config.yaml
n_layer: 10
d_model: 256
n_head: 4
n_kv_head: 4
head_dim: 64
d_mlp: 704
vocab_size: 8192
activation: "swiglu"
norm: "rmsnorm"
norm_place: "pre"
norm_eps: 1e-05
positions: "rope"
rope_base: 10000.0
rope_fraction: 1.0
qk_norm: true
attn_scale: 0.125
bias: "none"
tie_embeddings: false
parallel_block: false
init: "orth"
init_std_qkv: 0.0316
init_std_o: 0.00707
init_std_up: 0.0316
init_std_down: 0.00426
optimizer: "soap_variant"
lr: 0.00531
beta1: 0.95
beta2: 0.95
weight_decay: 0.027
lr_head: 0.00756
warmup_steps: 65
schedule: "wsd"
decay_fraction: 0.784
decay_shape: "linear"
final_lr_fraction: 0.05
batch_tokens: 65536
seq_len: 256
doc_mask: true
train_tokens: 489100000
steps: 7464
dataset: "wikipedia_en"
Each number is 200 + 30 x the weight over its row's rms, rounded and kept within 0 to 999. Layers, rows and columns count from 0. The size before them is the row's rms in percent of the matrix's.

# down: layer 5 MLP down (transposed), 704x256, rms 0.233, rows 165-199, columns 0-63
# gate: layer 5 MLP gate, 704x256, rms 0.227, rows 166-200, columns 0-63
# up: layer 5 MLP up, 704x256, rms 0.243, rows 166-200, columns 0-63
down165,105,195,206,175,200,221,145,200,162,180,178,162,184,190,198,159,242,180,228,182,148,159,194,241,201,168,172,197,240,219,229,214,241,171,226,182,148,217,244,204,203,203,206,176,231,124,215,188,176,204,163,238,166,178,199,187,198,199,217,165,191,240,195,224,162
gate166,100,252,236,208,168,132,220,226,168,151,183,238,220,226,235,205,244,232,213,232,179,236,266,218,178,179,229,238,186,181,218,234,265,190,199,183,199,186,214,208,213,260,196,204,210,172,210,138,174,213,242,176,229,222,219,194,191,249,194,167,190,183,230,157,208
up166,098,140,143,212,230,226,207,193,224,173,213,210,192,214,243,181,174,218,128,172,232,222,248,207,207,229,224,202,235,215,196,208,170,229,129,233,219,163,229,216,254,204,202,181,208,210,208,212,174,205,173,190,205,157,227,181,166,202,113,182,150,174,218,217,201
down166,098,232,209,176,214,190,184,216,199,186,208,166,225,176,160,231,215,237,242,177,166,235,163,191,169,234,152,196,171,100,198,145,179,199,204,179,202,159,142,209,186,222,204,160,252,245,196,164,219,238,262,169,232,170,210,213,188,209,185,178,149,187,206,221,233
gate167,099,147,184,184,205,165,214,199,226,171,239,156,154,202,178,267,190,214,191,181,232,156,260,244,160,178,224,200,159,226,168,191,219,188,220,187,153,194,176,220,202,218,208,242,177,126,175,170,232,169,191,193,239,245,211,218,206,179,224,238,184,203,196,201,156
up167,095,255,158,230,248,232,216,148,184,197,249,202,209,223,193,203,215,221,214,157,182,200,176,235,150,206,143,212,186,149,147,189,184,194,177,202,189,185,263,203,232,227,194,197,218,242,192,139,200,165,201,223,183,173,218,175,170,238,228,203,207,211,192,182,231
down167,097,228,198,135,189,213,183,253,179,183,184,213,170,217,194,183,181,188,200,227,173,230,196,229,234,177,195,231,143,161,196,169,153,195,210,142,194,223,214,213,229,175,206,172,229,159,217,268,152,171,183,201,242,161,176,197,234,273,247,191,298,163,252,236,228
gate168,102,211,185,183,210,224,226,174,176,196,201,214,198,227,157,291,215,216,172,201,183,247,153,223,187,235,183,167,211,202,209,205,195,229,205,165,206,172,204,223,197,176,174,200,178,186,192,191,190,192,217,190,192,203,230,190,247,239,177,188,169,217,281,202,243
up168,099,179,210,255,278,218,188,174,184,225,201,206,169,169,215,198,204,154,221,208,226,189,227,205,185,162,217,247,208,139,199,227,232,169,192,222,198,170,172,180,120,212,155,188,224,247,217,244,172,186,210,192,195,210,233,192,166,241,235,259,171,179,213,254,176
down168,100,248,249,184,298,190,141,189,202,183,191,186,180,250,228,202,157,183,189,193,164,259,208,179,176,156,213,207,159,203,169,246,199,165,194,173,186,193,224,182,156,176,174,192,261,149,226,179,169,257,193,215,204,182,191,179,220,240,176,222,206,203,179,162,173
gate169,099,209,223,189,223,237,184,182,162,187,220,199,201,193,181,169,236,259,271,237,176,259,250,216,203,191,198,173,264,229,179,195,221,218,258,194,170,176,232,227,174,202,212,234,184,211,181,177,182,226,219,145,290,194,230,194,243,238,228,166,141,211,216,207,145
up169,107,192,209,156,215,193,178,129,199,191,205,167,210,218,219,138,196,163,213,218,237,171,194,193,175,179,152,156,207,196,179,221,172,184,179,182,268,204,193,195,186,215,203,225,234,230,166,209,230,170,210,182,145,182,224,162,216,192,251,170,209,240,252,226,193
down169,103,194,245,174,248,227,173,216,204,233,183,209,259,194,167,184,190,179,142,222,168,224,161,203,203,188,232,176,233,250,159,170,201,191,216,252,214,182,209,164,154,175,199,196,203,168,225,239,203,205,199,177,165,227,222,202,229,201,212,189,230,210,183,233,195
gate170,097,197,149,200,244,179,223,168,200,213,144,202,192,178,203,201,205,141,248,194,186,186,212,204,210,193,213,233,145,183,157,193,233,218,229,150,209,173,175,211,223,195,205,144,203,207,170,235,183,196,237,230,211,229,205,230,192,199,176,152,173,225,173,156,227
up170,100,176,220,253,160,190,202,177,258,251,235,222,235,207,209,154,269,213,144,164,186,228,183,151,198,201,208,144,209,186,213,189,232,164,201,219,212,212,191,185,173,151,213,247,165,151,207,140,187,189,186,149,190,205,235,267,168,226,265,223,189,156,218,191,218
down170,102,234,187,227,227,261,242,180,222,248,144,199,218,225,230,207,235,226,191,215,209,166,191,214,210,208,185,208,226,180,192,182,250,187,223,219,211,183,215,203,212,228,226,252,223,155,265,200,225,190,174,165,220,263,221,152,214,235,193,182,128,187,177,158,214
gate171,102,212,149,210,216,148,219,189,172,161,182,134,173,227,181,202,182,197,208,213,210,205,160,250,205,190,211,215,216,189,152,209,197,228,192,173,167,202,238,168,224,199,163,172,244,174,206,180,242,211,238,240,190,200,219,140,170,165,193,215,198,246,205,146,153
up171,108,114,189,221,230,200,207,225,172,243,222,155,201,216,228,284,216,219,212,216,207,202,185,226,228,177,247,174,190,176,232,219,194,210,203,150,165,196,245,227,193,217,205,218,163,239,212,215,220,190,227,217,159,206,213,195,187,263,224,219,245,165,233,196,225
down171,105,173,187,206,166,162,200,204,290,184,185,235,223,180,194,171,152,185,242,210,210,178,171,231,251,195,198,215,192,190,214,227,144,203,199,213,248,182,259,174,180,196,241,193,180,235,200,226,226,154,204,195,153,118,220,177,243,205,176,250,169,228,186,242,237
gate172,092,230,176,223,202,205,172,194,245,219,201,249,186,200,199,157,185,202,235,264,229,169,250,229,149,217,186,195,220,226,162,219,205,225,207,228,200,207,177,170,225,170,171,162,235,163,219,212,199,149,200,175,209,212,230,209,244,172,214,161,184,199,211,192,194
up172,091,180,177,164,204,216,238,209,232,191,182,187,211,196,140,183,210,184,193,211,175,200,212,104,251,185,144,214,218,211,255,173,226,190,180,181,154,200,171,204,265,191,206,174,225,228,176,170,160,173,225,229,158,152,237,148,225,178,168,244,219,177,254,198,185
down172,092,188,203,233,183,223,210,213,189,163,216,141,170,182,203,218,222,220,133,162,204,201,226,205,226,217,215,208,210,137,214,187,168,169,207,203,194,230,236,222,198,173,193,254,169,188,196,146,225,211,159,197,192,184,201,215,226,201,203,244,198,178,197,228,228
gate173,098,186,163,211,156,245,223,228,236,225,221,171,152,148,169,175,170,169,220,182,214,211,220,241,223,191,179,205,156,192,215,194,173,238,230,198,133,223,238,216,170,197,208,254,217,229,182,204,170,154,197,223,213,196,246,171,145,207,184,141,203,168,202,250,174
up173,095,184,218,245,208,189,220,227,251,204,137,225,167,160,173,225,205,144,246,235,142,213,172,179,243,198,228,191,160,213,175,209,176,213,204,203,187,160,168,196,215,192,183,255,203,153,231,247,270,221,204,243,163,211,169,169,181,217,160,185,178,226,219,179,152
down173,099,218,209,197,184,176,195,258,219,188,148,219,206,181,253,211,197,212,176,236,199,202,189,123,223,208,179,239,128,159,241,218,203,185,223,209,225,183,228,193,204,195,166,216,195,217,266,180,218,237,245,204,209,181,186,245,127,225,215,180,266,233,175,177,222
gate174,100,196,188,209,149,255,172,200,250,195,210,212,240,238,173,200,229,156,241,219,193,147,168,275,224,236,197,235,184,256,205,220,189,243,187,187,214,219,210,254,218,232,208,207,245,207,177,151,206,186,228,188,228,196,172,146,175,193,173,187,198,231,190,199,218
up174,100,188,207,200,229,254,106,190,233,233,193,246,159,167,224,204,193,119,231,204,187,147,206,205,211,192,201,212,196,239,182,216,221,237,229,230,200,190,210,264,232,233,231,194,259,217,186,188,185,184,245,166,183,168,216,234,164,215,227,182,210,205,217,163,208
down174,100,195,229,191,209,198,142,223,184,206,184,227,209,242,200,163,212,146,197,232,163,214,197,223,238,144,142,192,197,302,233,186,207,223,205,173,221,209,153,224,193,213,224,185,207,216,209,218,189,203,210,126,231,219,160,182,188,187,173,174,212,232,179,197,260
gate175,095,244,154,202,199,181,176,187,208,233,286,202,245,199,189,179,158,177,217,211,192,238,173,198,288,170,195,252,226,213,190,210,190,149,197,157,184,219,161,192,202,226,197,240,218,202,219,204,157,204,219,151,205,227,184,197,179,182,231,183,110,134,208,218,207
up175,099,138,177,144,213,196,213,138,192,188,197,200,186,156,195,233,234,191,238,211,207,235,150,170,197,195,180,172,232,152,271,176,207,211,219,149,226,201,206,193,174,206,204,177,206,249,232,245,155,238,252,189,195,189,155,193,203,201,225,185,249,217,186,216,176
down175,100,199,191,163,270,156,228,145,209,192,233,213,122,197,239,182,165,181,179,177,227,226,217,178,241,240,205,183,204,103,211,239,225,211,215,191,188,258,174,235,182,222,163,196,193,213,223,181,224,221,241,234,180,203,178,226,207,200,249,188,198,246,186,208,201
gate176,098,194,226,167,222,194,271,150,212,161,200,227,178,222,230,186,184,181,229,139,198,206,223,202,211,169,157,232,188,150,211,193,195,208,218,177,200,207,209,153,231,272,203,182,195,155,210,249,209,240,176,230,134,155,181,158,213,215,237,203,193,192,213,191,218
up176,098,198,237,197,186,201,156,151,251,185,204,257,181,166,224,190,170,211,188,219,164,236,206,175,179,195,167,187,193,242,177,204,171,259,240,193,198,193,219,176,197,166,214,170,170,227,160,160,213,188,215,168,219,204,217,260,216,214,255,197,243,228,189,150,214
down176,096,193,206,168,153,235,231,216,217,161,207,167,235,239,234,208,189,171,251,140,226,188,191,237,242,204,146,214,223,214,211,160,141,217,212,179,246,210,170,178,266,204,166,173,243,214,206,238,156,240,178,232,167,151,199,164,204,210,207,209,176,243,237,177,178
gate177,101,158,177,228,253,178,166,265,209,196,217,184,171,182,245,239,208,173,222,242,147,191,227,207,239,212,249,196,164,195,195,254,227,200,158,159,225,132,217,233,217,180,188,257,204,185,164,231,222,211,228,225,201,198,239,175,238,215,185,211,173,185,214,226,261
up177,102,187,184,212,213,200,161,209,179,206,274,135,187,195,267,225,167,216,162,193,167,199,218,223,207,241,156,166,238,135,230,203,186,230,220,164,147,170,200,182,168,142,234,205,162,215,231,210,227,253,187,184,167,230,202,221,214,208,193,204,270,209,213,227,201
down177,098,204,202,248,163,181,183,180,229,191,188,161,169,199,233,193,222,237,199,246,202,124,149,247,238,218,202,173,161,156,185,213,174,226,228,156,187,139,141,173,197,190,170,199,217,188,209,212,192,209,176,237,180,188,178,197,182,193,189,205,147,205,206,249,208
gate178,091,205,212,213,162,174,228,187,219,175,228,217,216,183,214,176,206,217,232,256,220,215,231,190,265,176,212,258,163,166,133,163,166,260,192,190,203,155,294,257,196,204,152,149,185,121,188,201,221,207,198,219,208,183,185,214,223,184,205,210,192,193,246,254,168
up178,093,202,214,199,220,163,192,184,125,208,227,178,192,234,224,183,166,190,252,168,148,240,171,223,230,232,163,186,154,170,195,235,187,197,209,182,236,223,223,214,207,204,160,192,247,276,280,246,181,193,193,202,160,175,194,204,231,182,173,197,178,114,212,202,220
down178,096,199,201,151,238,215,228,202,237,196,219,245,236,217,193,213,145,167,221,235,235,231,254,225,256,231,130,224,223,192,202,210,213,199,184,143,168,223,195,192,200,269,171,167,172,145,187,177,217,229,241,191,207,221,232,210,184,151,232,198,216,219,199,240,188
gate179,102,222,229,248,189,181,174,216,207,169,223,192,200,231,187,214,178,143,188,236,214,227,192,213,198,188,237,215,207,206,259,195,227,248,209,247,132,229,231,208,195,206,222,255,194,151,213,189,178,188,225,204,228,206,175,185,110,183,179,207,172,226,222,246,240
up179,096,220,180,184,202,210,198,262,217,155,185,184,183,172,175,221,161,173,160,155,213,158,216,148,173,204,184,181,269,246,190,148,183,214,194,143,226,189,178,217,176,229,202,175,187,246,186,264,233,242,207,171,190,237,219,249,232,211,210,250,191,211,149,232,196
down179,099,281,232,199,191,221,196,136,223,158,240,271,206,205,255,200,176,212,204,199,131,216,176,189,173,121,202,236,185,180,220,185,154,245,273,182,176,159,228,207,252,240,270,204,219,169,182,203,195,196,198,190,215,201,189,179,182,172,181,184,184,164,207,226,205
gate180,106,175,263,178,224,181,208,231,180,210,214,205,229,263,234,192,197,161,172,192,208,236,199,227,224,171,165,211,179,189,183,269,239,136,208,207,210,165,190,213,184,242,212,168,223,204,189,243,241,251,137,252,241,232,174,214,179,200,181,235,162,232,139,241,156
up180,109,229,193,178,197,182,177,240,255,238,187,214,263,206,196,205,221,166,198,235,233,134,159,194,219,180,198,235,248,180,173,204,202,157,196,192,246,177,147,184,146,130,195,185,199,234,181,241,172,196,224,186,197,221,227,190,208,207,253,239,248,197,219,186,165
down180,106,207,232,185,250,165,155,156,189,197,225,173,198,229,203,201,202,135,188,211,156,187,259,200,193,193,188,240,212,213,217,177,208,171,205,231,252,196,220,208,170,227,241,180,217,213,226,156,182,216,201,260,173,211,171,142,175,221,249,251,198,219,209,225,203
gate181,094,168,277,237,191,226,147,251,197,135,160,221,239,167,173,228,162,171,244,189,234,214,196,193,202,212,220,209,214,220,155,191,211,163,171,248,214,169,197,170,215,202,181,182,217,144,210,208,179,167,201,216,211,208,169,209,187,204,242,141,186,190,191,192,155
up181,100,236,212,227,213,165,199,249,171,213,209,226,181,235,157,182,281,183,213,260,170,194,191,191,185,190,211,237,238,239,184,263,248,200,189,238,267,226,242,232,186,207,188,190,148,208,174,192,195,219,198,153,178,187,208,204,232,226,182,225,227,207,238,163,188
down181,100,220,173,187,146,156,221,191,211,222,198,176,170,191,187,186,186,222,141,154,175,186,178,190,188,233,229,205,186,172,220,179,185,274,218,173,191,208,238,241,144,156,210,208,168,201,234,185,266,224,175,161,141,181,210,151,254,217,195,256,207,213,173,222,236
gate182,095,136,158,240,191,193,176,158,96,185,176,186,155,226,214,216,254,181,211,216,218,177,216,153,235,211,206,202,182,240,212,240,191,177,267,176,194,155,255,172,173,227,194,214,188,205,176,182,187,206,197,218,223,210,192,221,198,177,231,170,204,198,179,196,208
up182,088,180,231,240,219,185,253,169,163,197,205,238,206,189,213,189,187,165,232,185,273,173,170,165,210,209,116,235,203,193,156,203,192,244,216,177,162,168,233,178,212,205,196,266,244,198,237,192,175,228,196,146,214,203,207,200,230,206,188,210,137,240,196,165,211
down182,092,197,230,188,196,222,239,212,273,185,233,237,228,215,221,205,245,164,149,184,207,182,222,180,242,220,178,174,228,175,163,159,214,191,191,98,253,243,233,231,196,205,194,219,198,175,208,210,205,243,219,191,233,221,220,159,247,175,214,218,271,206,215,173,244
gate183,103,199,266,188,191,186,139,207,203,170,179,202,229,176,183,232,185,216,234,187,203,169,198,205,188,158,257,207,211,195,176,150,191,225,187,195,171,198,187,240,184,156,190,153,204,178,146,182,180,139,192,182,222,254,181,170,223,186,253,179,251,226,243,256,230
up183,106,207,164,185,238,199,164,288,193,194,237,224,206,170,153,232,266,212,146,196,187,226,222,213,187,144,208,168,231,213,216,258,183,211,247,185,134,219,221,223,229,206,191,219,254,180,215,202,166,270,222,229,203,219,207,196,227,185,232,181,161,217,162,226,204
down183,103,198,237,118,179,234,147,214,190,253,224,205,217,225,172,168,204,207,199,215,226,234,226,187,241,188,271,204,203,197,194,158,192,194,234,152,217,190,228,252,276,170,239,169,186,179,223,189,168,159,181,178,236,174,201,219,259,239,155,178,181,215,231,204,184
gate184,101,166,214,189,211,159,267,142,225,164,219,190,205,208,193,201,218,216,265,217,181,244,204,252,234,219,182,184,201,213,205,184,185,237,163,254,186,232,166,211,233,223,192,219,254,184,169,197,214,193,232,166,178,265,229,208,182,177,217,235,228,263,191,238,197
up184,108,213,194,181,206,226,201,212,193,192,249,165,269,155,213,106,170,177,199,174,172,201,258,198,205,175,184,186,212,191,209,164,184,175,218,167,203,260,205,157,219,226,186,217,230,209,204,198,191,249,198,154,215,186,194,143,205,204,247,196,230,196,199,217,197
down184,111,158,204,198,185,205,174,207,195,199,229,157,182,202,190,121,153,217,256,224,212,196,182,163,186,202,181,150,210,166,194,210,270,213,196,224,234,217,206,221,176,205,180,205,198,227,238,213,209,282,225,219,230,201,141,187,244,170,254,194,240,182,220,171,220
gate185,105,197,172,159,185,179,198,253,204,216,210,206,228,217,227,170,200,216,194,202,203,146,179,172,194,234,244,275,211,200,200,236,217,235,188,193,203,203,172,154,200,162,169,203,174,204,128,147,215,168,245,222,303,220,215,160,241,190,150,186,171,218,195,202,143
up185,105,226,252,214,165,153,191,195,215,150,208,176,200,190,239,184,212,191,149,182,208,154,174,182,215,175,147,215,203,227,147,192,180,215,227,173,145,208,198,180,189,219,213,183,195,238,173,208,212,168,235,212,167,191,129,217,209,201,208,247,220,222,228,254,185
down185,098,215,153,246,215,193,205,142,213,205,196,257,215,163,196,258,224,247,205,244,204,151,239,227,224,271,160,203,211,200,176,227,202,224,143,196,226,152,234,176,156,161,226,205,232,179,260,191,196,241,118,165,210,224,186,200,207,160,160,182,172,177,223,192,189
gate186,094,278,196,173,207,241,242,236,239,187,191,169,255,214,260,218,224,207,231,164,219,236,195,185,221,212,249,230,175,200,198,219,227,214,179,211,220,179,183,152,197,279,246,207,189,180,209,175,162,227,149,211,192,254,192,215,215,192,176,226,185,231,227,209,215
up186,097,211,166,201,195,155,193,221,147,163,122,195,209,153,249,174,159,221,212,232,193,244,225,179,187,232,181,192,202,192,165,152,240,212,181,188,224,226,243,148,214,183,215,205,236,203,173,217,211,93,228,137,182,162,159,205,198,209,226,200,120,203,232,183,202
down186,089,201,173,163,202,216,188,189,219,150,163,233,204,202,161,184,221,165,203,210,233,303,209,161,243,274,186,227,224,183,206,214,101,179,235,241,220,159,219,215,204,217,151,209,193,162,166,241,178,161,181,200,185,176,200,188,218,183,259,220,189,150,221,158,260
gate187,097,182,214,163,190,179,181,144,200,184,183,212,181,207,175,170,222,195,225,147,218,256,187,248,246,196,198,220,184,220,172,239,225,193,157,181,192,238,171,248,212,255,201,188,168,222,163,295,187,192,212,196,245,202,204,185,245,202,183,183,254,234,219,229,234
up187,104,165,197,210,221,197,226,158,207,232,218,226,192,269,209,216,214,210,233,197,216,208,175,193,185,222,181,120,182,156,183,124,203,191,186,163,246,203,299,206,232,194,172,213,256,197,185,240,189,198,219,284,215,284,231,214,207,163,177,273,209,175,233,245,284
down187,097,177,191,202,171,203,155,133,163,149,206,211,254,206,198,224,235,226,178,183,219,251,196,193,253,178,241,246,191,231,148,220,205,203,207,250,234,232,174,163,222,218,213,201,174,228,202,184,216,171,195,163,233,179,229,223,211,226,188,147,234,246,201,193,210
gate188,101,253,192,213,226,255,185,230,164,232,190,198,237,233,166,226,197,193,216,221,182,250,230,239,198,200,197,149,170,233,210,206,193,234,271,214,190,211,182,202,191,254,218,171,221,174,240,167,251,137,180,222,165,226,237,198,172,230,172,202,158,230,232,231,185
up188,102,174,248,186,186,189,164,193,202,235,268,236,205,176,166,214,226,149,194,156,287,155,173,147,253,208,176,183,190,176,211,194,125,216,188,196,236,270,208,155,181,178,181,157,171,217,184,178,218,187,257,155,135,211,231,216,159,173,203,193,206,237,216,219,203
down188,101,214,211,198,211,217,179,157,149,175,251,255,243,231,153,201,203,206,234,152,144,123,203,191,257,271,175,207,205,179,170,210,192,200,186,203,197,152,180,239,246,164,196,181,137,239,215,183,211,181,212,198,180,165,237,196,156,188,254,219,146,208,197,213,201
gate189,092,220,238,190,216,225,158,219,169,162,183,138,187,218,253,181,225,188,157,254,191,279,168,193,213,179,200,141,200,206,197,267,243,160,227,235,157,236,184,191,184,233,189,222,197,170,223,178,150,217,226,261,167,225,178,209,241,182,182,206,201,167,211,173,165
up189,094,212,159,164,118,206,190,190,236,243,178,213,262,252,200,220,217,184,225,202,204,143,154,168,181,190,261,225,210,202,221,205,199,177,188,233,257,197,178,212,227,197,157,182,218,160,209,215,163,121,232,217,210,176,154,216,228,184,235,203,197,202,214,224,178
down189,097,214,173,210,182,212,216,203,227,184,173,200,196,198,192,172,243,154,225,207,115,204,194,233,215,225,190,186,217,187,229,219,169,238,187,191,186,187,245,197,154,191,178,181,236,220,202,170,194,108,224,203,180,231,175,230,206,165,206,188,232,202,224,233,207
gate190,104,225,198,199,257,197,236,256,210,153,189,213,276,169,207,248,144,182,172,183,219,204,211,203,188,245,192,196,255,158,187,173,212,185,212,188,236,185,229,168,192,202,237,170,211,191,190,141,159,187,212,235,228,199,196,198,198,172,185,183,160,191,242,173,198
up190,099,247,190,227,191,204,257,215,227,190,236,158,198,246,216,231,185,176,199,203,196,223,188,221,234,191,185,176,200,168,263,216,236,252,231,228,205,210,201,216,155,199,225,190,182,203,183,201,177,152,182,218,202,150,232,173,199,221,225,240,175,219,132,176,279
down190,098,183,178,184,218,198,145,195,218,179,221,166,246,208,251,208,179,161,241,204,212,247,181,197,152,167,165,196,175,173,204,178,243,169,188,196,227,179,168,146,201,177,209,183,201,208,254,160,228,210,128,195,198,167,163,199,166,156,250,145,164,233,190,215,166
gate191,099,154,221,246,192,156,139,179,250,209,197,212,218,214,188,169,233,145,182,283,199,251,222,200,249,200,182,247,199,171,206,180,193,213,221,198,189,228,172,210,237,185,175,239,214,168,190,200,147,202,186,201,183,238,180,181,248,213,211,146,165,203,222,200,177
up191,097,209,182,190,216,198,179,155,197,199,218,174,203,200,256,176,183,241,158,258,259,166,183,207,209,189,192,152,198,210,212,206,273,189,236,226,185,220,209,198,163,197,177,194,184,179,169,125,166,194,263,209,169,238,183,217,194,177,274,217,247,227,175,177,225
down191,096,219,175,211,200,172,181,192,234,243,189,207,219,188,187,184,195,230,143,211,229,144,200,184,130,213,251,218,205,206,200,146,233,229,212,210,199,195,204,186,183,158,163,200,181,234,173,197,199,138,217,169,180,263,162,219,170,199,168,207,169,221,268,201,190
gate192,094,204,204,155,220,216,159,156,212,199,235,210,168,166,203,180,221,215,241,155,283,178,168,205,197,175,235,211,222,173,199,248,178,238,211,209,178,174,227,227,204,156,127,259,188,172,204,226,243,188,164,188,207,206,174,183,190,232,151,219,227,165,269,220,192
up192,097,188,176,180,213,238,217,277,210,178,207,213,163,175,203,211,220,162,202,193,192,169,208,202,148,213,169,215,149,225,185,160,215,212,163,192,165,214,230,199,165,186,229,163,195,260,191,176,157,232,238,177,173,181,208,171,212,144,200,224,184,209,168,172,181
down192,100,256,197,222,212,201,230,189,178,184,191,190,232,249,231,196,185,257,199,164,180,219,218,178,155,180,184,190,232,167,283,250,163,188,220,263,183,224,174,178,176,235,182,146,178,139,188,151,195,240,189,158,176,202,178,180,208,227,238,221,221,252,182,181,197
gate193,103,235,219,187,172,223,168,188,184,205,180,196,196,178,176,162,164,170,201,218,121,212,165,242,224,168,208,207,218,267,152,228,170,193,217,189,224,217,214,249,191,253,171,211,158,193,211,182,207,209,209,208,190,221,195,154,217,188,191,194,230,221,209,183,196
up193,095,223,238,157,172,223,194,230,172,145,194,172,184,159,214,188,175,138,233,197,237,215,203,154,183,201,215,210,215,198,123,189,222,179,230,215,246,273,148,192,209,187,203,211,164,158,223,186,242,197,228,173,150,219,218,219,204,241,172,176,198,208,224,224,195
down193,098,176,225,157,198,198,181,220,209,240,185,196,170,168,270,163,136,165,198,245,190,224,186,172,214,176,140,218,211,159,217,192,221,203,194,194,219,203,179,205,216,191,207,271,208,205,205,254,230,233,241,116,229,235,220,191,168,166,227,226,196,214,168,178,217
gate194,099,186,201,160,196,203,189,194,160,137,220,162,167,220,220,232,158,206,187,189,232,245,249,144,219,193,215,148,183,146,183,197,189,174,207,269,204,225,230,224,262,197,177,165,211,174,199,163,193,197,250,214,218,211,193,188,184,202,174,270,159,221,153,209,161
up194,101,230,180,232,233,156,200,217,202,193,227,190,182,202,277,233,245,264,173,225,199,246,248,218,199,209,194,184,199,162,202,159,163,149,176,293,169,207,247,206,238,198,164,186,242,173,170,217,218,232,176,239,234,206,233,195,180,218,190,208,153,161,210,167,176
down194,105,195,229,205,236,202,219,240,208,222,171,217,233,153,213,169,191,217,233,222,127,220,202,233,191,157,238,250,221,223,168,187,160,165,131,226,221,185,213,221,149,172,235,245,211,177,216,203,188,175,243,198,162,154,217,194,207,226,204,172,222,220,162,215,192
gate195,093,178,224,208,214,171,182,187,164,192,217,163,230,151,224,250,227,194,229,178,252,134,194,216,190,208,220,224,211,174,188,184,168,254,225,222,209,198,186,197,182,256,142,226,207,189,174,182,171,241,192,187,147,209,210,234,230,159,238,258,213,228,208,192,184
up195,083,180,205,160,200,206,217,175,217,233,175,202,223,190,182,192,188,213,190,199,173,253,203,166,267,212,186,195,205,204,206,221,239,157,208,170,217,222,198,193,200,168,207,211,121,245,181,234,228,175,222,191,191,154,235,163,205,203,222,208,193,216,171,171,202
down195,094,196,181,181,139,212,186,188,245,210,214,203,228,219,263,189,230,204,213,232,211,253,160,225,222,254,175,170,205,210,176,174,285,178,240,198,216,193,233,161,255,208,154,208,177,199,182,221,215,218,193,175,192,213,203,222,209,190,173,241,168,225,224,207,193
gate196,096,151,258,225,168,194,246,157,273,214,228,217,281,171,161,186,238,222,228,204,223,168,231,237,191,167,207,210,194,145,199,213,209,179,185,239,166,230,216,170,241,227,256,117,219,161,186,170,230,195,174,149,177,255,182,177,232,225,243,213,195,168,242,207,210
up196,092,189,184,158,240,183,195,211,160,224,165,178,196,196,207,230,193,232,163,219,231,155,224,217,226,223,204,237,204,157,220,164,184,166,157,178,212,190,153,168,187,231,238,184,192,227,263,231,175,198,199,138,255,255,213,208,210,138,190,159,180,205,197,191,165
down196,090,171,213,229,131,191,212,156,214,231,251,218,205,210,140,196,197,181,260,150,222,100,230,173,171,167,222,207,230,229,217,182,186,181,251,218,196,206,182,213,200,184,225,174,201,223,193,151,219,222,164,199,209,155,122,229,221,256,197,224,213,182,230,202,186
gate197,108,189,217,183,187,213,225,223,261,191,171,216,169,179,205,157,207,190,191,187,123,197,248,202,197,189,217,181,195,189,180,134,194,262,145,215,127,185,192,217,248,181,251,212,199,132,194,183,224,184,184,206,222,231,204,199,213,196,199,197,162,199,216,194,230
up197,109,209,261,215,147,206,147,189,269,218,163,235,156,194,162,250,214,194,229,195,191,207,234,161,220,161,231,223,195,229,217,243,205,205,206,156,259,210,143,243,130,188,219,196,156,211,214,233,175,160,198,189,173,171,226,233,281,179,232,188,214,218,195,167,179
down197,100,165,206,224,203,176,154,218,214,232,225,180,216,167,165,225,116,243,169,248,251,188,224,158,221,209,176,219,224,210,221,213,222,169,187,153,222,193,190,183,227,199,166,177,241,151,242,199,237,202,187,192,232,152,150,196,263,268,175,190,192,123,273,165,196
gate198,091,220,202,197,160,221,185,170,200,181,134,191,230,253,248,196,166,196,206,231,210,211,163,211,170,208,196,272,190,196,227,166,231,158,212,225,138,248,205,169,205,207,198,141,191,221,167,155,235,240,209,146,185,212,186,201,214,163,168,184,156,187,217,165,220
up198,095,187,199,241,204,216,192,170,240,181,149,235,159,179,179,168,218,181,202,252,186,242,185,226,187,201,173,176,170,185,198,241,177,186,152,209,155,215,248,222,235,197,186,259,256,259,216,198,231,201,198,139,230,192,182,233,184,240,188,222,220,134,216,225,166
down198,098,218,212,214,210,170,234,223,240,190,220,198,234,149,193,177,183,171,200,145,192,115,217,255,180,211,147,181,243,222,211,253,165,196,169,170,239,149,215,193,258,192,160,174,176,233,216,174,230,247,194,152,192,132,258,207,208,187,229,191,133,173,241,165,232
gate199,096,198,139,217,206,190,207,232,135,194,204,241,245,198,201,225,201,175,181,155,168,222,229,160,209,214,192,226,265,197,236,212,236,168,215,164,205,238,190,188,245,209,136,209,171,180,183,217,207,203,231,143,187,246,192,250,211,200,212,199,176,191,248,148,209
up199,092,214,140,220,170,182,185,174,210,182,220,180,182,189,171,226,250,233,237,203,170,208,223,215,149,198,213,168,166,217,213,172,200,204,193,221,202,150,179,180,241,179,170,205,195,192,187,235,152,205,232,194,214,180,257,217,245,193,185,214,211,137,197,173,173
down199,098,152,200,230,207,258,181,207,179,183,157,203,198,196,248,225,226,153,169,188,192,232,191,153,231,190,213,186,237,185,212,185,174,196,192,197,195,210,184,200,158,212,215,234,163,183,222,236,172,175,217,218,208,155,205,201,211,198,198,151,173,182,169,288,214
gate200,100,157,213,210,254,234,180,220,194,232,158,196,169,196,237,168,202,252,166,213,199,169,234,207,218,169,173,149,192,174,198,229,215,205,197,169,192,106,201,233,195,136,189,221,241,195,176,170,223,169,274,211,178,241,243,185,173,202,156,207,204,217,182,216,183
up200,100,201,197,196,186,177,170,174,243,195,168,182,225,216,219,155,164,122,203,182,230,206,173,242,196,158,152,246,240,221,197,202,269,217,215,205,227,182,190,209,181,249,206,238,196,174,168,168,206,198,180,195,206,214,189,221,179,199,154,155,229,199,191,225,189